From a checkpoint of a small transformer trained on Wikipedia: paired heads.
Each number is 128 + 32 x the weight over its row's rms, rounded and kept within 0 to 255. Layers, rows and columns count from 0. The size above them is the row's rms in percent of the matrix's.

# layer 6 MLP down (transposed), 512x128, rms 0.147, rows 40-66, columns 0-127
size [ 49  44 124 130  40  39  41 138  52 131 133  39  54  56 132 131 135 142 132 146  54 123 126 127  33 129 124]
[[137  54 113 155 129 138 146 129 131 150 141  32 136 114 175 172 143  77 168 172 134 155 122 118 125 124 159 115 167 107 144 157 122 146  14 123 135 149  99 128 117 100 157 113 194 159  99 135 118  95 129 113 126  98  68 114  74 136 137 143 148 142 156 147 180 129 182 130 151  83 118 152 122 134 117 151 139 143 116  92 157 134 147 106 146  94  91 134 142 146 135 131 142 137 135 176  46 154 112 220 125 128 188  86 221  81 183 138 121 138  97 120 143 111 120 115 120 147 150  65 136 123 125 129 134 135  84 156]
 [149  58 110 155 155 163 123 100 115 123  71 157  84 150 107 157 157 134  91 164 109 128 127 109  63 158 123 158 146 136 157 182  53 100 115 116 133 141 164 162 128 125  48 131 126 136 181 130 138 157  86 160 139 182 196 107 132  84  70 161 127 150  83 103 122  90  91 123 144 153 126 109 101 124 145  97 145 137 101 171 105 148  96 110 137 125 144 127  56  74 158 147 112 122 166 136 111 146 174 113 156 105 129 112  92 166 100 137 118 169 115 104 141  41 186 103 122 142  65 157 130 129 191  69 141 120 100 158]
 [155 123 159 164 114 181 218  92  44 138 112 154 129 185 145  85  87 138 117 148 132 151 170 176 165 104 124 137 104 148 100 145  98 155 128 102  93  72 133 119 142 136 130  97 141 120 170 107 129 174 117 122 150 101  91 121 121 111  60 124 114 147 196 205 149 107 145 132 117 172  51 106 129  97  92 137 125 126 104 134 151 100 112 130 146 152 120 127 142 144 124 183 100  85  96 164 103 170 152 128  94 108 122 139 170 125  82 176 134 106 143 149 125 143 119 150 152 146 153 102 202  94 246 132 120 114 107 140]
 [153 125 174 139 127  99 132 115  56 144 213 128 114 159 127 186 123 111 140  88 174 105 103 127 140 105 166 138 162 119 110 139 113 118 100 119 162 142 137 176 135  91  60 142 189  97 136 106  90 130 148 148 137 122 126 115  88  77  87 127 116 128 145 153 134  17 136 112 103  82  84 150 127 123 119 133 168 104 109 173  99  96 109 146 130 174 124 139 140 193 100 255  98 152 152 166 100 128  83 139 128 112 121 146 115 116 125 128 133 148  91 190 126 141 127 131 121 159 151 157 100 110 145 117 174  93  79 112]
 [107 134 134 148 155 169 137  83 113 129 168 129 100 130 176 146 169  92 103 102  59 132 174 145 117 131  86 149  96 156  96 129 198 122 119 126  51 144 129 116 159 105 147  92 115 203 156  99 167 126 149 153 179 135 125 131 106 170 161 117  74 158  52 132 165 101 191 111 127  83 126  83 105 125 153 140 104 144 134 130 117 122 147 102 137 111 150 139 176 185  79 141 124 129  82 130 105 139 120 119  50 160  85 119 108 116 128 135 118 129 148 150 127  88  93  98 190 157 161  72 179 167 139 156  60 185  99 103]
 [126 140  87 131 135  99 153 119 164  90 103 129  86 121 142 155 105 182 128 146 135 146  85 143 113 129 122 118 133 119 111 148 193 125  50 142  91 184 139  50 104 162 162 122 113 148 120 122 127  63 141  88 132 126 119 128 123 145 140 120 100 125 168  99 118 146 188  97 130 135 137  73 228 124 109 129 139 168 159 122  48 127 132 123 131  76 137  61 178 152 135 122  95 157 142 171 141 134 127  98  97 124 115 110 141  99 149 127  67  77 139 119 174 192 111 138 114 130  89 114 151  16  95 138  87 136  86 148]
 [181 125 211  90 123 121 114 138 104 189 163 136  99 166 114 111  74  44  90  82 123  59 192 125 121 177 127 126 137 130 160 139 143  93 105 109 101  95 120 142 142 105 137 135 195 113 134 115 111 130 142 186 131  58 140 174  79  88 113 118 136 192 122 126 143  98 121 131 126 140  78 123 126 136  95 111 108 124 144 148 143  53 110  93 195 107 171 103  96  63 130 201 119 168 116 141  75 119 118 132  97 127 139 204 115 135 199 131 146 143 116 121 152 149 140 134 124 157 146 125 145 121 131 182 146 122 121 128]
 [147 152 114 104 113  91 122 129 117 119  83 150 152 103 155 185  77 139 186 164  64 115  99 162 144 149  80 142 113 157 125 127  58 172 127 140 114 116 107  84 119 210 135 147 141 140 188 146  85 121 117 135 114  99 126 164 117 134 149  96 129 159 135 119 160 163 107 119 151  58  83 170 151 102  86 111 194 165 163 112 120 123 148  96 124 112 172 114 164 166 142 109 151  40 143 126 111 101 126 160 166 154 152  92 173 150 166  55 135 144 141 160 184 109 169 177 153 164 167 128 105 105  72 114 125 158 156 169]
 [ 77  91 116 125 119 174 170 175 129 108 158  78 104 154 163 140 129  91 116 123 110 142 146 117 122 126 147 129 136  87 160 132 123 105  77  95 178 135 123 139 177 107 159  77  97 188   4 123 154 108 108 123 104 135 134 129 124 129 130 137 123 128 126 159 154 120 159  87 138 125 174  55 112 132 128 135 133 118 132  71 130  63 134  74 150  97 100 132 142 106 168 179  85 114 107 135  46 125 133  54  71 118 121 131 139 124 180  93  95 129 163 119 167 115 134  63 124 128 221 102 127 133 137 109  82 137 123 146]
 [101 106 130 102 125 118 135 149 101 141  93 157 121 132 124 113 173 192 127 101 158 128  77 155  86 176 102 180 153 192 117 135 119 135 114 114  92 104 135  96  67 174 157  68 110  88 171 164  98 168 183 136 103 136 180  92 145 121  95 110 135 143 131 149 102 135  82 102 156 131 123 142 175  93 167 101  94 142  91 133 107 161 110 141 121 139 153 118 113 118  89 214 166 117 133 164 213 171 104 158 106 148 108  81  93 128 160 162 128 137 103 156 122 108 128 195 154 163 118 160 115 113 206 145 128 147 188 195]
 [121  36 154 130 184 163 151 124  88 152 119 137  92 164  94 171 125  97 125 143 137 119  88  87  33 129 115 167 122 117  96 120 137 114 125 130 127 103 138 164  94 123 108  74 119 148 134 125  96 189 165 167 124 132  93 131 105  97  67 100 154 121 147  99 141  94 126 122 131 121 162 128 174 110 173  93  98 140 106  86  54 152 167 155 137 128  73 108 150  98 128 188 129 171 147 155 149 138 128 160 119 165 128  79  51 103 181 163 154 131 116 115 152  87 144 126 110 181 130  76 133  80 204 142 140 168 163 139]
 [134  86 190  88 122 172 127 157 112 119 115 113 165 104  98 135 127 179 154 146 109  57 160 128 142 138 176 115 116 168 154 154 151 107 138  97 139 103 109 137 193 150 105 139 113 203 121 138 142 129  81 113  70  71 112 149 126 182 143 104  80 134 154  74 115 126 158 117 165 152 130 138  90  99 106 144 138 144 100  84 135 160 112 136 121 160 123 163 155 110 181 164 152 138 160  87  65 141  93 143 142 196  72  79 113  96 155 125 168 100 150  69 154 119 109 117 120 108 106 180 137 138 101 183  27 171 105 117]
 [ 88 117 108 122 136 148  97 109 159 150 150 163  71 151 153 146 116  99 178 182 153 107 156 169 124  42 137 126 156  94  69  87 138  99 132 107 124 146 101 103 129 105 113 122 180 139 113 138 145  59 161 154 147 133  75 117 122 108 150 100 136 169 119 107 127 135  71 117 145  78 122  96 174 110 156 122 133 154 139 111 100 106 132   9 135  67  95  53 143 141 125 166 143 143 204  71  80 142 105 104 150 195  65 167 168 135 126 158 117 153 144 125 139 136 111 142 120 144 164 122 146 106 122  74 126 147 126 131]
 [145 184 157 122 123 133 128 110 115 101 124 130 144 147 132 135 113 155 106 128 161 129 140 131  16 120 153 121  82 138 151 136 155 144 123 129 124 128 139 139 143  57 116 109 127 139 155 127 168 144  81  90 134 132 118 122 128 135 158 124 102 113 146 135 129   0 124 110  88 167 142  95 146 121 146 163 134 129  99  99 100 142 132 123 131 128 113 115 129 123 125 136  88  75  90 166 122 128 108 127 141 120 137 161 147 126 127 136  34  80 113 130 126 133 126 145 143 143  72  85 150 114 255 124 116 151 121 134]
 [145 110 120  91 105 106 152 143 114 100 104 118  98 121 131 110  45 103 119 149 150  83 107 132  44 138 100 115 160 149 134 150 127  67 115 101 102  78  88 148  96 146 141 112  88 117 121 121 128 195 110  91  88 119 112 189 151 146  97  68 129 194 101 166 191 130 145 148 147 150 130 160  66 147 185 115 138  99 154 129 160  95 148  80 155 109 161 158 152 125 156 199 206 110 145 120  59 104 130 149 118  86 165 123 120 106  94 189 125 172 102 135 158 134 156 134 101 138 148 121 127 149 178  95 172 124 182 147]
 [137 103 127 139 149 113 139 144 125 200 128 117 148 147 173 104  87  90  94 127 149 117 157 162  57  62 148 126 136  89 120 111 142 178 135 153 125 123   0 106 126 140  83 128 168  77 161 123 115 131 139 125 155 120 134 118  90  92 106 144 104 156 127 112 155 157 124  73 187 132  99 114 110 151 174 141 145 156 116 150 115 134 116 140 147 191 152 167 165 127  91 160 159  95 114 207  77 134 145 131 127 163 104 114 100 119  95 147 142 117  81  87 136  88 146 155 138 160  58 160  85 184 156 152 126 166 158 147]
 [ 99 145 114 156 152 149 169 152 129 118 109 164 111 160 141  78 157 116  66 121 100 101 117 148  41  50 184 127 177 161  98 148  98  89 174  94 133 185 134 138 116 145  85 134 108 146 127 133 100 136 158 117 169 154 196 103 147 110 137  58  67 138 169 150  57 184 141 142 195 118 138 160 102 150  96 107 168 102 162 132 139 114 126 100 166 131 128 121 107 139 139 109 148 168 144 161 116 118  74 101 171 133  74 172 157 133 134 122 100 200 109 135  81 118 118 101 166 124 186 140 146 105 151 112 132 182 143 126]
 [108 169 117 192 171 152 145 139 126 144 211  84 180 131 155 120 127  78 113 114 121  92 104 165 114  99  62 119 171 210 129 138 172  79  93 147 109 104 141 159 113 100 106 121 145 102 129 147 134 127 152  80  73 180  92 106 101 116 158 129 106 120 137 150 100 149 175  77 101 154 108 131 132 155 144 103 152  98 110  90 173 154 142 146 181 159 154 172 122 144 103 141 143 179 162 209  97 127 122 107 164 144 117 144 103 109 140 141 146 188  57 116 148  85 123 146 116  80  93 138 172 200 122 100 117 151 159 163]
 [157 114 128 125 156 129 129 130 160  80 139 132 187 120 123 182 128 119 125 197 163 127  67 109  74 191 150 131  91 113 153 121 136  42 154 141  53 167 152 105  93 105  94 189 194 110 129  94 101 141 153 142 161  94 146 150 120 116  95 138 122  95 159 139 122 171 160 154 109 151 113 101  80 162 123 155 110 120 131  92 158 122 116  65 141 114 131 116 162 165 106 104 123 174  87 102 155 135  64 114  95 193 124 164 116 129 130 180 127 133  74 137  68 143 100  83 136  91  93 128 103 140 157  91 181 136  69 156]
 [182 140 128 119 188 154 161 141  75 174  95 153 114 186 147 149 153 109 194 138 139 143 123 172  60  84 117 140 134 158 137 167 157 121 124 120 126 108 110 174 128 142  58 155 112 120 127 117 111 112  77 135 178 173  57 126 160  73 121 126 154 154 115 148 128 112 160 160 190 162 142 117 151 108 183 188 142 143 104 140 131 144 157 100 138 135 118 108  88 148 138 138 168 141 100 122 139 179  63 164 178  99 152 123 166  76 121 135 101 132 124 153  77  96 131  39 129 183  66 135 126 116 171 100 148 104 167 132]
 [139 130 134 111 139 128 184  23  82 149 129 126 122 137 165 138 139  97  71 165 104 155 110 174  61  70  53 151 173 135 118 114 146  49 133 108  75 149 120 116 172 115 126 114 102 117 130 139 148  99 144 127 147 130 162  99  84 135 135 126  67 172 151 130 128  71 128  93  89 108 123 129 153 118 128 114 113 205 178 121  92 109 137 117 117 116 124 118 125 159  78 148 124 138  90 133 105 143 121 138 128  95  91 156 114  83 109 172 125 135 145 134 200 195 169 116  79  97 203 160 129 131 189 166  97 143 121 130]
 [149 120 148 165 161 159 201 122  84 172 136 162 152 165 138 188  97 126  93  93 128 101 176 184  31 123 152 108 177 103 113 165 129 125 119 135 138 117 111 102 140 115 170  81 159  69 172 161 141 155 115 118 168 148 110  88 138 113 162 123 111 108 120 144 130 104 162  95 127 107 163 146 139  93 140 105 151 156 147 141 185 131 122 105 179 108 140 144 128 140  97 140 150 137 118 101 128 147 191 116 196 144 154 144 109  68 162 146 114 152 126 110 100  92 130 122 119  49 124 109 116 102 206  69 141 205  73  82]
 [143 105 147 192 191 140 158  90  73 140 123 101 105 144 115 168 111 137 146 141  76 122 175 196 149 111  70 124 136 134  63 142 116 104 159  88 135  91  72  86 145 102 131 118  90 105 123 195 133  89 114 185 136 130 120 139 140 173 139  85  79 117 153 134 124 117 117 108 143  64 121 170 115 163 135  81 108  66 143 132 139 125 118 122 122 117 160 133 143  89  98 128 153 106 121 166  58 112 186  80 147  88  75 173 159  91 116 101 102 143 152 170 124 114 149 133 154 135 139 118 173 148 140 118 188 214 185 140]
 [159 113 143 137 126  77 124 147 124 118  94 121 118 166 131 153  86 155 135 160 168  90 108 123  99 161 140 173 175 142  87 129 103  59 139 104 136 155 126  90 136 134 158 170 151  85 179 114 130 145 136  99 126 106 111 111 106 131 114  94 128 119 121 189 165 104 200  98  98  71 133 149 116 157 119  76 111 103 131 124 214 113 102 123 163  38  78 109 130 142 122 125 118 141 168  87  71 167 149 123  64 136 114 171 118 102  96 146 139 189 107 135 126 160  90 157 130 229  78  83 131 131  64 121 134 105 166 111]
 [122 137 216  59 112 187 138 192 129  67 175 129 126  96 125  97  89 142 136 138 151  96 137 127 127 138 176 136 124  90 182 148 143  59 129 117  46 121  95 117 145 102 146 174 118 138  52 169 133 143 126 166 123 113 124 149 125 209 121 131 110 141 149  58 149 115 119 130 136 173 107 106 151 118  90 135 151 164 166 122 140 131 162 105 104  73 136 126 185 119 146 147 121 124  87 115  84 137 166 122 142 118  92 126 146 103 132 119 130  42 113 128 133 199 135 125 153 158 128  89  63 123 122 172  95  93 106  97]
 [107  79  84 134 134 168  91 152 149 150 120 113 121 208 164 112 131 127 161 176 125 151 131 151  98 140 111 160 101 151 163 140 173 129  50 115 115 107 123  69 190 147  86 161 123 109 107  98 116 126 124 178 117  68  53 101  60  98 139 178 147 109 152 161 163  89 121 185 113  91  91 107 134 145  52  97  77 101  60 106 137 137 102 123 139 107 118 159 126 132 128 162 104  90 110 169 128 150  69 182 150 115 147 121 113 105 118 122  97 170 134 113 158  95 131 135 162 190 107 160 172 110 141 172 159 106 120 111]
 [138  72 140 113 113 168 166  90  41 138 168 168 141 177 151 145 113 116 144 112 123 107 132 106  52 117 104 115 151 143 112 143 108  95 104  58 146 144 134  88 157 136 105 116 135  57  99 140 130 140 180 134 129 114 155 127 112 141 105 119 126 147 124  80 119  98 146 112 107 173 134 146  94 126 168 107 105 119 140 109 127 118 106  33 170  92  74 156 102 104 132 238 109 147 171 113 110  97 123 133 113 142 152 164 166 134  89 100 160 115 128 149 110 102 126  90 156 135 176 144 122 193 203  47 121 162 121 104]]
# layer 6 MLP up, 512x128, rms 0.157, rows 41-67, columns 0-127
size [ 47 119 124  42  45  47 146  53 134 121  45  57  43 125 125 126 138 132 152  49 127 120 123  43 126 121 116]
[[141 200  95 141  97  78 120 151 128  89 132 149 103 105  76 166 154 122 114  91 152 159  96 125 127 108 133 115 101 120 124  57  74 123 193 150 105 148 216 117 123 149 134 148 131 128 136 128 126 149  94 146  56 104 153 179 170 113 159 155 115  94 137 141  48 174 109 135  98 217 177 147 120 187 130 130 121 101  96 132 180 135 100 142  95 152 113 157 127 115 157  87 163 149 115 153 140 125 140  55 104 123 158 101 145 113 178  86 140 147 125 123 128 129 148 169  83  68 131 136 133  57 102 122 130  70 139 145]
 [107 116 145 136 115 153 152 103 102 155 127 147 139 105 154 108 161 152 152 104 174 186 154  89 146 163 121 117  92 117 144 110 190 177 148 150 120 107 116 122 207 184 125 153 130 167  69 138 181 168 105 145 140  87 110  98 113 167 210 107 177 105 168  81 131 145  16 164  67 133 161  89 131 134 117 172 122 137  70 114 136 166  84 155  94 150 201 125 163 139 113 116  89 107 113 149 175  95 146 108 157 150  98 133 155 119 120  79 171 109 104 162 142 134  76 150 131 119  99  82 107 115 115 116 132 134 139 153]
 [ 63 159 150 150 102  22  93 114 175  97 143 118 109 106 162 148 115 171 161 147 179 114  64 104 126 179 198 133 114 108 182  72 173 153 162 189 200 136 162 127 120 126 149 170 134 179  96 156 172 117 117 164 138 115 124 122 130 141 123 118 169 120 158 111 141 101  84 187 101 113 174 188 204 121 105 134 192 139 151 144 159 137 125 117 114 112 143  89 155 110 131 118 101 131 138 153 147  56 109 121 158 155 104 106 176  63 156 136 115 128 125 136 104 159 134 110 160 168 128 106 111 149 141 133 127 148 119 130]
 [128 167 144 170  71  78 129 128 135  50 122 118 108 141  92 140 113 177 149  90 104 174  45  89 188 132 168 119 125 130 140  80 126 116 150 170 161 122 146 132 110 101 160  89 132 119 111 151 120 139 121 133  83  73 126 173 175 155 140 122 147  96 133 125 121 161 124 121  73 171 173 125 137 136 149 118 163  64 100 140 150 105  70 171 113 166 126 145 156 146 167  67 121 215 157 128 139 180 131 135 104 121 161  92 177 123 175 151 129 160 142  81 116 132 158 119 106 101 155 120 130 135  80 173 191  70 111 174]
 [110 208  42 193  94  75 120 189 124  86 129 152 120 117 124 163 148 127 124  78 141 171 111 113 139 156 150 111 108 128  98 121 125 137 192 152 143 170 167 154 140 168  78 126 160 134  69 134 135 153  96 172  86 106 127 150 161 127 188 162 158  64 122 105 124 113 127 141  96 144 123 121 150 161 127 129 105 110 104 156 160 133  45 185 104 182 116 145 149 158 138  52 179 180 115 164 160 128 152 122 143 120 125 116 209 148 165 112 142 128 137 120 153 125 114 172  67  88 134 114 121 118 124 107  92  95 124 131]
 [128 193 148 161 108  81  70 120 139  94 133 117 103  86  84 120 142 192 131 137 136 151 116  89 185 160 131 134 116 108 171 133 117 133 181 198 172 133 156 146 134 140 112 130 143 142 141 135 141 186 127 131  98 110 157 180 181 142 133 117  85 101 112 166  78 149 127 128 117 162 138 134 140 180 110 128 137  56 114 163 167 119  93 181  70 171  69 144 148 170 136 100 155 135 136 137 164 155 138 116 104 130 136  15 178 109 158 120 156 124  89 104 157 135 133 215  87  81 146 103 162 133 129 123 111  82 137 136]
 [152 137 108 108 130  79 128 167 107 104 140  97  97 111 160  79 140 198 164 134  89 172 126  75 130 152 113 150  97 121 140 106 139 172 235 121 152 124 151 149 142 157 182 142 160 156 120 167 100 152 122 112 120 170  85 106 144 210 103 101 114  16 124  97  98 135 122 149  90  98 180 141 122 122 122 131 145  88  83 123 132 113 133 119 114 189 169 104 162 154 121 120 161 126 112 121 120 107 144 139 148  87 158 131 141 122 134 154 143 133 197  98  94 168  85 146  73 138  85  96  99 137  89 121 197  98  90 163]
 [127 180 152 140 138 106 124 141 143 118 186 166  67  57  80 126 106 142 144 129 117 157 146 132 133 153 130 103  71 125 143 140 170 126 152 175 154 139 172 126 124  96 118 131 147 126 147 141  63 152  91 146 126 139 105 154 194 129 146 133 140  97 113 115  96 137  86 129  32 149 121 180 149 192 143 146 129 104  66 126 161 190  36 180 106 175 128 151 119 157 160  97 146 111 123 162 158 120 157 125 150 124 148 101 142 112 165 138 167 139 131 118 128 140  79 176 123 119  74  98 205 125 119 141 127  36  98 130]
 [122 141 140 139 104 102 119  83 165 121 156 121 162 135 113 136 159 107  90 105 174 185 120 101 124 132 102 104 134 151 144 101 185 158 162 143 140 204 102 123 117  92 121 146 132 154  60 126 181 148  90 102  77 149 180 111 177 176 126 129 156 109 125  91 125 122 134 124  95 106 229  95 150 203 104 114 128 137  39 159 136 149 105 194  57 179 127  86 178 121 114 123 115 163 148 149 121 122 126 113 110 143 112 102 145 161  90  65 146  65 133 120 105 135  98  95 148 173  72 111 127 145 143 113  90 140 114 150]
 [149 178 146  96 132 151 145  79 175 131 105 136 172  98 126 117 125 130  78 105 142 182 101  85 120 138  90 154  69 125 163 183 147 126 152 149  98 148 105 126 165 111 118 181 127 115 111 130 171 131  95 155  86 148 173 121 110 121 139 114  88  81  79  78 123 155  73  92  98  99 234 134 167 174  46 126  84 101  73 131 138 108  93 130  61 176 129 104 141 104 136  98 102 141 108 124 160  94 104 144  99  65 139 145 131 138 130  97 119  75 121  88 113 175 132 141  88 145 114 104 197 111 121 151 145  99 166 145]
 [123 184 131 174 127  63 134 149 128  90 140 121 166 122  77 113 136 127 147 101  97 187 154 108 175 118 150 100 116 112 108  57 108 124 161 205 111 137 197 149 105 136 120 141 193 106 101 135 130 145  63 136  90 145 137 113 148 168 150 113 135 106 150  96  74 102 141 190 123 204 134 119 133 204 121 119 148  70 107 138 144 141  98 168 101 169 145 137 144 151 201  94 142 143 123 135 150 155 200 125 111 145 144 103 224  97 138 137 151 148 139 104  83 127 123 152 112  99 130 126 105  86 100 150 105  95  84 144]
 [142 176 119 140 153  89  97 122 112  56 120  95 121  93 106 145 140 145  95  90 130 134 113 106 163 146 109 119 102 108 133 101 121 198 176 158  97 150 179 158  90 140 111 136 228 160 131 128 103 195 120 191  48 140 124 141 157 126 139 123 187  80 135 145  83 140 103 166 124 147 129 175 112 170 146 146 164  93  88 149 162 145  66 208 116 148 114 160 170 168 151 100 120 127 151 137 136 117 146 138 110 144 136 125 209 106 153 109 141  90 126 116 111 120 134 142 130  62  96 120 185 120 116 166 109  85 132 180]
 [163 128  92 193 101  78 143 103 112  44 124 130 101 108  85 106 123 100 121  65 106 193  81  79 144 169 131  81 118 134 112 114 148 124 140 169 131 135 156 194 118 118 132 123 155 128  60 132 143 193  75 174 106  81  63 141 198 142 141 143 133  40 118 161  92 176 122 114 108 153 105 130 163 168 119 125 112 169 125 129 168 117  75 134 102 149 133 133 161 111 174  80 128 158 129 116 154  64 151 105 125 122 140 114 151 110 120 114 139 129 105 111 152 141 125 119 133  89 123 121 108  68 100 176 142  75 170 164]
 [140 169  93 162 121 131 110 113 155  80  80  74 140 142 137 130 115 123 101 123 121 159 104 114 128 166 142 121  74 133  87 203 124  83 176 114  85 162 109 147 135 100  94 143 135 176  98 107 130 138  99 155 141 140  90 118 157 126 102 103 151  85 120  49 130 149  74  91 104 121 147 192 110 202 105  81 103 105 108 128 132 157 120 160  97 180 179 105 134 116 128 123  79 110 162  71 125 176 101 123  78 160 202 150 114 107 127 118 141 115 182 171 124 131 112  82  99 132 156 122 215 108 115 160 151  64  79 135]
 [161 143  92 155 111  55 116 164 126 144 166 140 106 144 131 152 137 130  88  81 134 164 146 143 153 102 162 104 126  60 116 110 129 117 151 137 151 137 130 127 106 142 163 171 156 115 109 153 105 149  21 115  83 168 137 102 156 115 153 170 209 128 125  67  71 153  98 118 148 123 110 140 116 164 153  90 118  88  65 166 132  95 130 170 101 219 159 119 154 100 159 116 149 106 167 142 155 145 170  99 128 125 103 164 141 152 128 105 134  98 161  78 146 170 125 144  85  39 130 157 183 148  93 129  93 103 122 154]
 [104 159 136 155 133 136 178 135  83 119 103 104 150 116 116 115 113 134 159 140 148 118 112 108 136 159 164 148 176 178 114 162 189 139 108 160 158 120 171 150  88 107 111 150 161 148 104 143 125 112 131 127  74 124 107 159  99 183 149 108 109 111 116 129 104 169 159 255 160 118 167 120 151 129 159 163 196 140  47 138 187 107 119 145 144  91 145 123 233 123 116  79 136 107 147 108 145 125 140  63 112 171 158 134 138 136 116 110 155 118 119  69 127 169  89 187 105  78  95  73 115 128 106 155 120 123 100 132]
 [113 204  91 119  88 100  78  89 121  36 171 116 139 137 109 139 121 120 189 157 114 185  72  89 129 166 159 105 124  82 112 139 162 113 147 132 133 169 176 135 119 159 128 157 126 149  83 110  87 132 137 153 156 159 151 148 147 124 129 120 122 113 175 113  86 240  57 109 143 146 154 177 168 152 104 127 152 119 144 118 170 107 112 103 108  98  94 116 146 120 184 118  89 138 152 113 137 135 181  94 123 133 134 157 199 157 127 159 171 103 111 129 176 124 121  92 128 102 163 160 168  85  96 164 162 124 143 174]
 [123 215  90 139 119  56 107 184 178  91 104 109 148  31 154 132 125 108 110 128 166  92 141 134 143 136 166 126 135  87 137 180 104  94 130 153 148 117 115 119 105 121  68 137 140  86 146 172 119 121 128 144 142  81 117 183 131  89 136 125 111 126 101 105 129 170 124 114 124 127 138 204  77 182 145 108 151  71  55 144 204 126 130 107  86  90 140 151 135  95 131  96 150  66  91 147 126 171 130 123 160 143 154 172 123 160 171 128 130 129 106 153 119 108 163 160  78 133 121  93 118 155  98  91 173 125  99  69]
 [167 122 156 127 123 150 157 199 134 129 122 128  90 130 109 218 154 132 119 130 178 118 146 119 138 150  94 152  89  83 103 112 151 179 181 150 140 177 201 178 157 151 114 158 162 166  90 139 180 147 113 147 103 163 120 141 211 164 116 117  94  49  84  45 126 132 134 189 138 117 143  92 137 171 156 155 120 125  61 107 137 116 143 141  94 133 125 153 180 165 145  95 131 115 136 140 107 150 151 110 160 116 136 139 169 104 174 125 147 105 122 120 163 129  72 157  97 106  96  51 139 121 121 152 106 133 119  81]
 [150 162  97 146 133 106  77 137 139  91 133 123 125 126 110 146 161 111 102 112 128 128  93 118 189 123 148  87  90 109 120  51  80 133 207 181 168 181 171 137 159 172 123 145 146  82 113 177 139 120 117 180 110 120 116 120 156  87 131 144 138 125 115 100 124 153 132 158 100 140 152 114 135 196 159 103 144  57  97 126 218 129  59 167  92 179 127 145 141 116 195  99 157 173 129 112 111 139 173 126 112  83 158  98 156 146 192 104 120 126 122 134 161 157  94 168  89  99 112 108 129 126  66 124 134  61 126 114]
 [117 159  92 145 125 131 130  76 124 112  85  70 112  80 100  52 155  98 149 120 107 171  92 121 128 163 105 122 125 172  74 162  92 140 149 120  71 127 135 181 131 137  83 132 168 116 126 121 113  94 144 183 137 133 126 152 153 141 108 129 110  74 102 119 120 255 123 142 117 169 133 113 160 130  92 172 105  95 160 167 103 158  88 172 127 170 116 116 128 144 139 133 115 125  82 138 124 134 144 120 100 190 179 111 140 167 104 168 190 118 133 118 162 111 157 144 133 137 159 113 149 107  58 182 164  63 131 142]
 [199 153  80 142 121 136 179 138 145  84 168  85  94 127 140 160 140 116 175 132 109 158 117 126 151 141 139  72  72 124  71 156 146 148 168 140 156 128 165 143  86 149 183  85 121 183 127 146  82 129 111 130 114 129 110 179 159 180 123 126 105  44 121 175 153 205  79 130 132 118 125 143 132 159 144 116 141 109 127 104 112 136 130 132 156 128 121 149  96 190 150  97  44 130 142 149 152 136 186  67 100 145 140 119  84  93 132 132 156  96 172 152 104 140 105  72 108 107 134 166 166 155 115 190 165  98  76 159]
 [145 170 138 135 144  99  90 122 163 104 154 178 150 121 150 144 145  86 135 102 132 117 115  58  92 136 133  96 153  86  77 129 208 112 119 133 141 172 130 141 121 210 109 174 126 107 120 147 115 115  28 146 130  82  78 104 180  83 121 160  52  72 148  99 135 158 122 128  83 105 113 151 146 147 190 174 101 121 105 167 152 111 133 129  69 130 112 108 110 107 171 131 174 159 176 112 107 155 115 116 123 139 185 140 146 115 120 122 198  66 142 133 114 153 146 136  95 104 118 101 141 109 111 159  69  78 114 111]
 [ 87 188  96 141 115   6 142 132 121  77 136 120 136 130  83 190 152 124 121  67 124 148 137 127 135 169 181  61  88 119 121  57  69 133 160 206 116 128 202 164  98 122 140 169 133 120 128 127 127 125  87 152 110 133 123 114 204 135 183  94 138  77 120 147 106 134 102 187 140 136 128 126 120 169  87 123 139 119 124 128 182 145  93 168 131 151  96 138 104 112 154  95 143 131 149 110 122 139 122 115 127 122 152 132 228 114 143 132 160 111 133 123 105  94 119 125 133  71 132 128 158 136 119 120 114 122  85 177]
 [190 133 175  90  95  91 160 125 135 142 143 161 156 127 129  83 182  93 156 104 154 107 107 109 184 146 113  97  70  85 159 128 139  91 151 154 145  98 119 141 140 144  98 168 117  56  65  97 192 163 137 155  66 111 125 138 107 104 148 159  93 117 114 131 129 140 113 110 135 132 128 100 127 190 113 188 120  60 134 179 150 167 105 129  51 157 142 126 120 119 147  89 186 117  96 104 145 103 146 112 147 152 144 106 148  89 123  65 103 115 107  89 181 161 110 151  99 134 158  72 172  99 128 201 148 109 169 152]
 [101 154 102 126  71 105 164 123 202 113 147  81 171 148 119 113 159 112 191  94  90 154 124 174 131 129 118  59 119 118  89 158 109 132 124 147 141 191 207 134  84 143 128 128 127  90 160 122  96 125 124 100 121 181 101 144 135 104  90 135 150  71 168 129  78 122  88 142 145 105 153 170 158 128  97 106 147 124 114 144  98 140 158 152 187 178 158 137 166 185 106 117 127 156  91 149 161 113 170 141 204 177 134 170 151 117 121 132 117 155 137 117 192 188 143 138 100  81 119 143 174  74 113 161 145 139  81 181]
 [107 155 148 100 142 138 164 138 204 147 108 116 140 144 150 114 112 122 110  95 182 123 101 157 134 117 142 135  93 141 143  73 157 157 140 153 147  87 134  84 144 153 146 191 118 106  81 151 181 134 112 120  83 108 164 155 127 110 148 111  99  93 155 143  37 107 116 145 152 151 132 102 102 128  90 122 119  57 111 147 184 114  96  98 128 145  86 149 116 141 177  99 145 120 167 101 170 144 151 139 172 100 115 132 219 130  98 149  91 145 110  55 120 105 157 140  97  72 159  43 191  94  52 161 125 127 130 142]]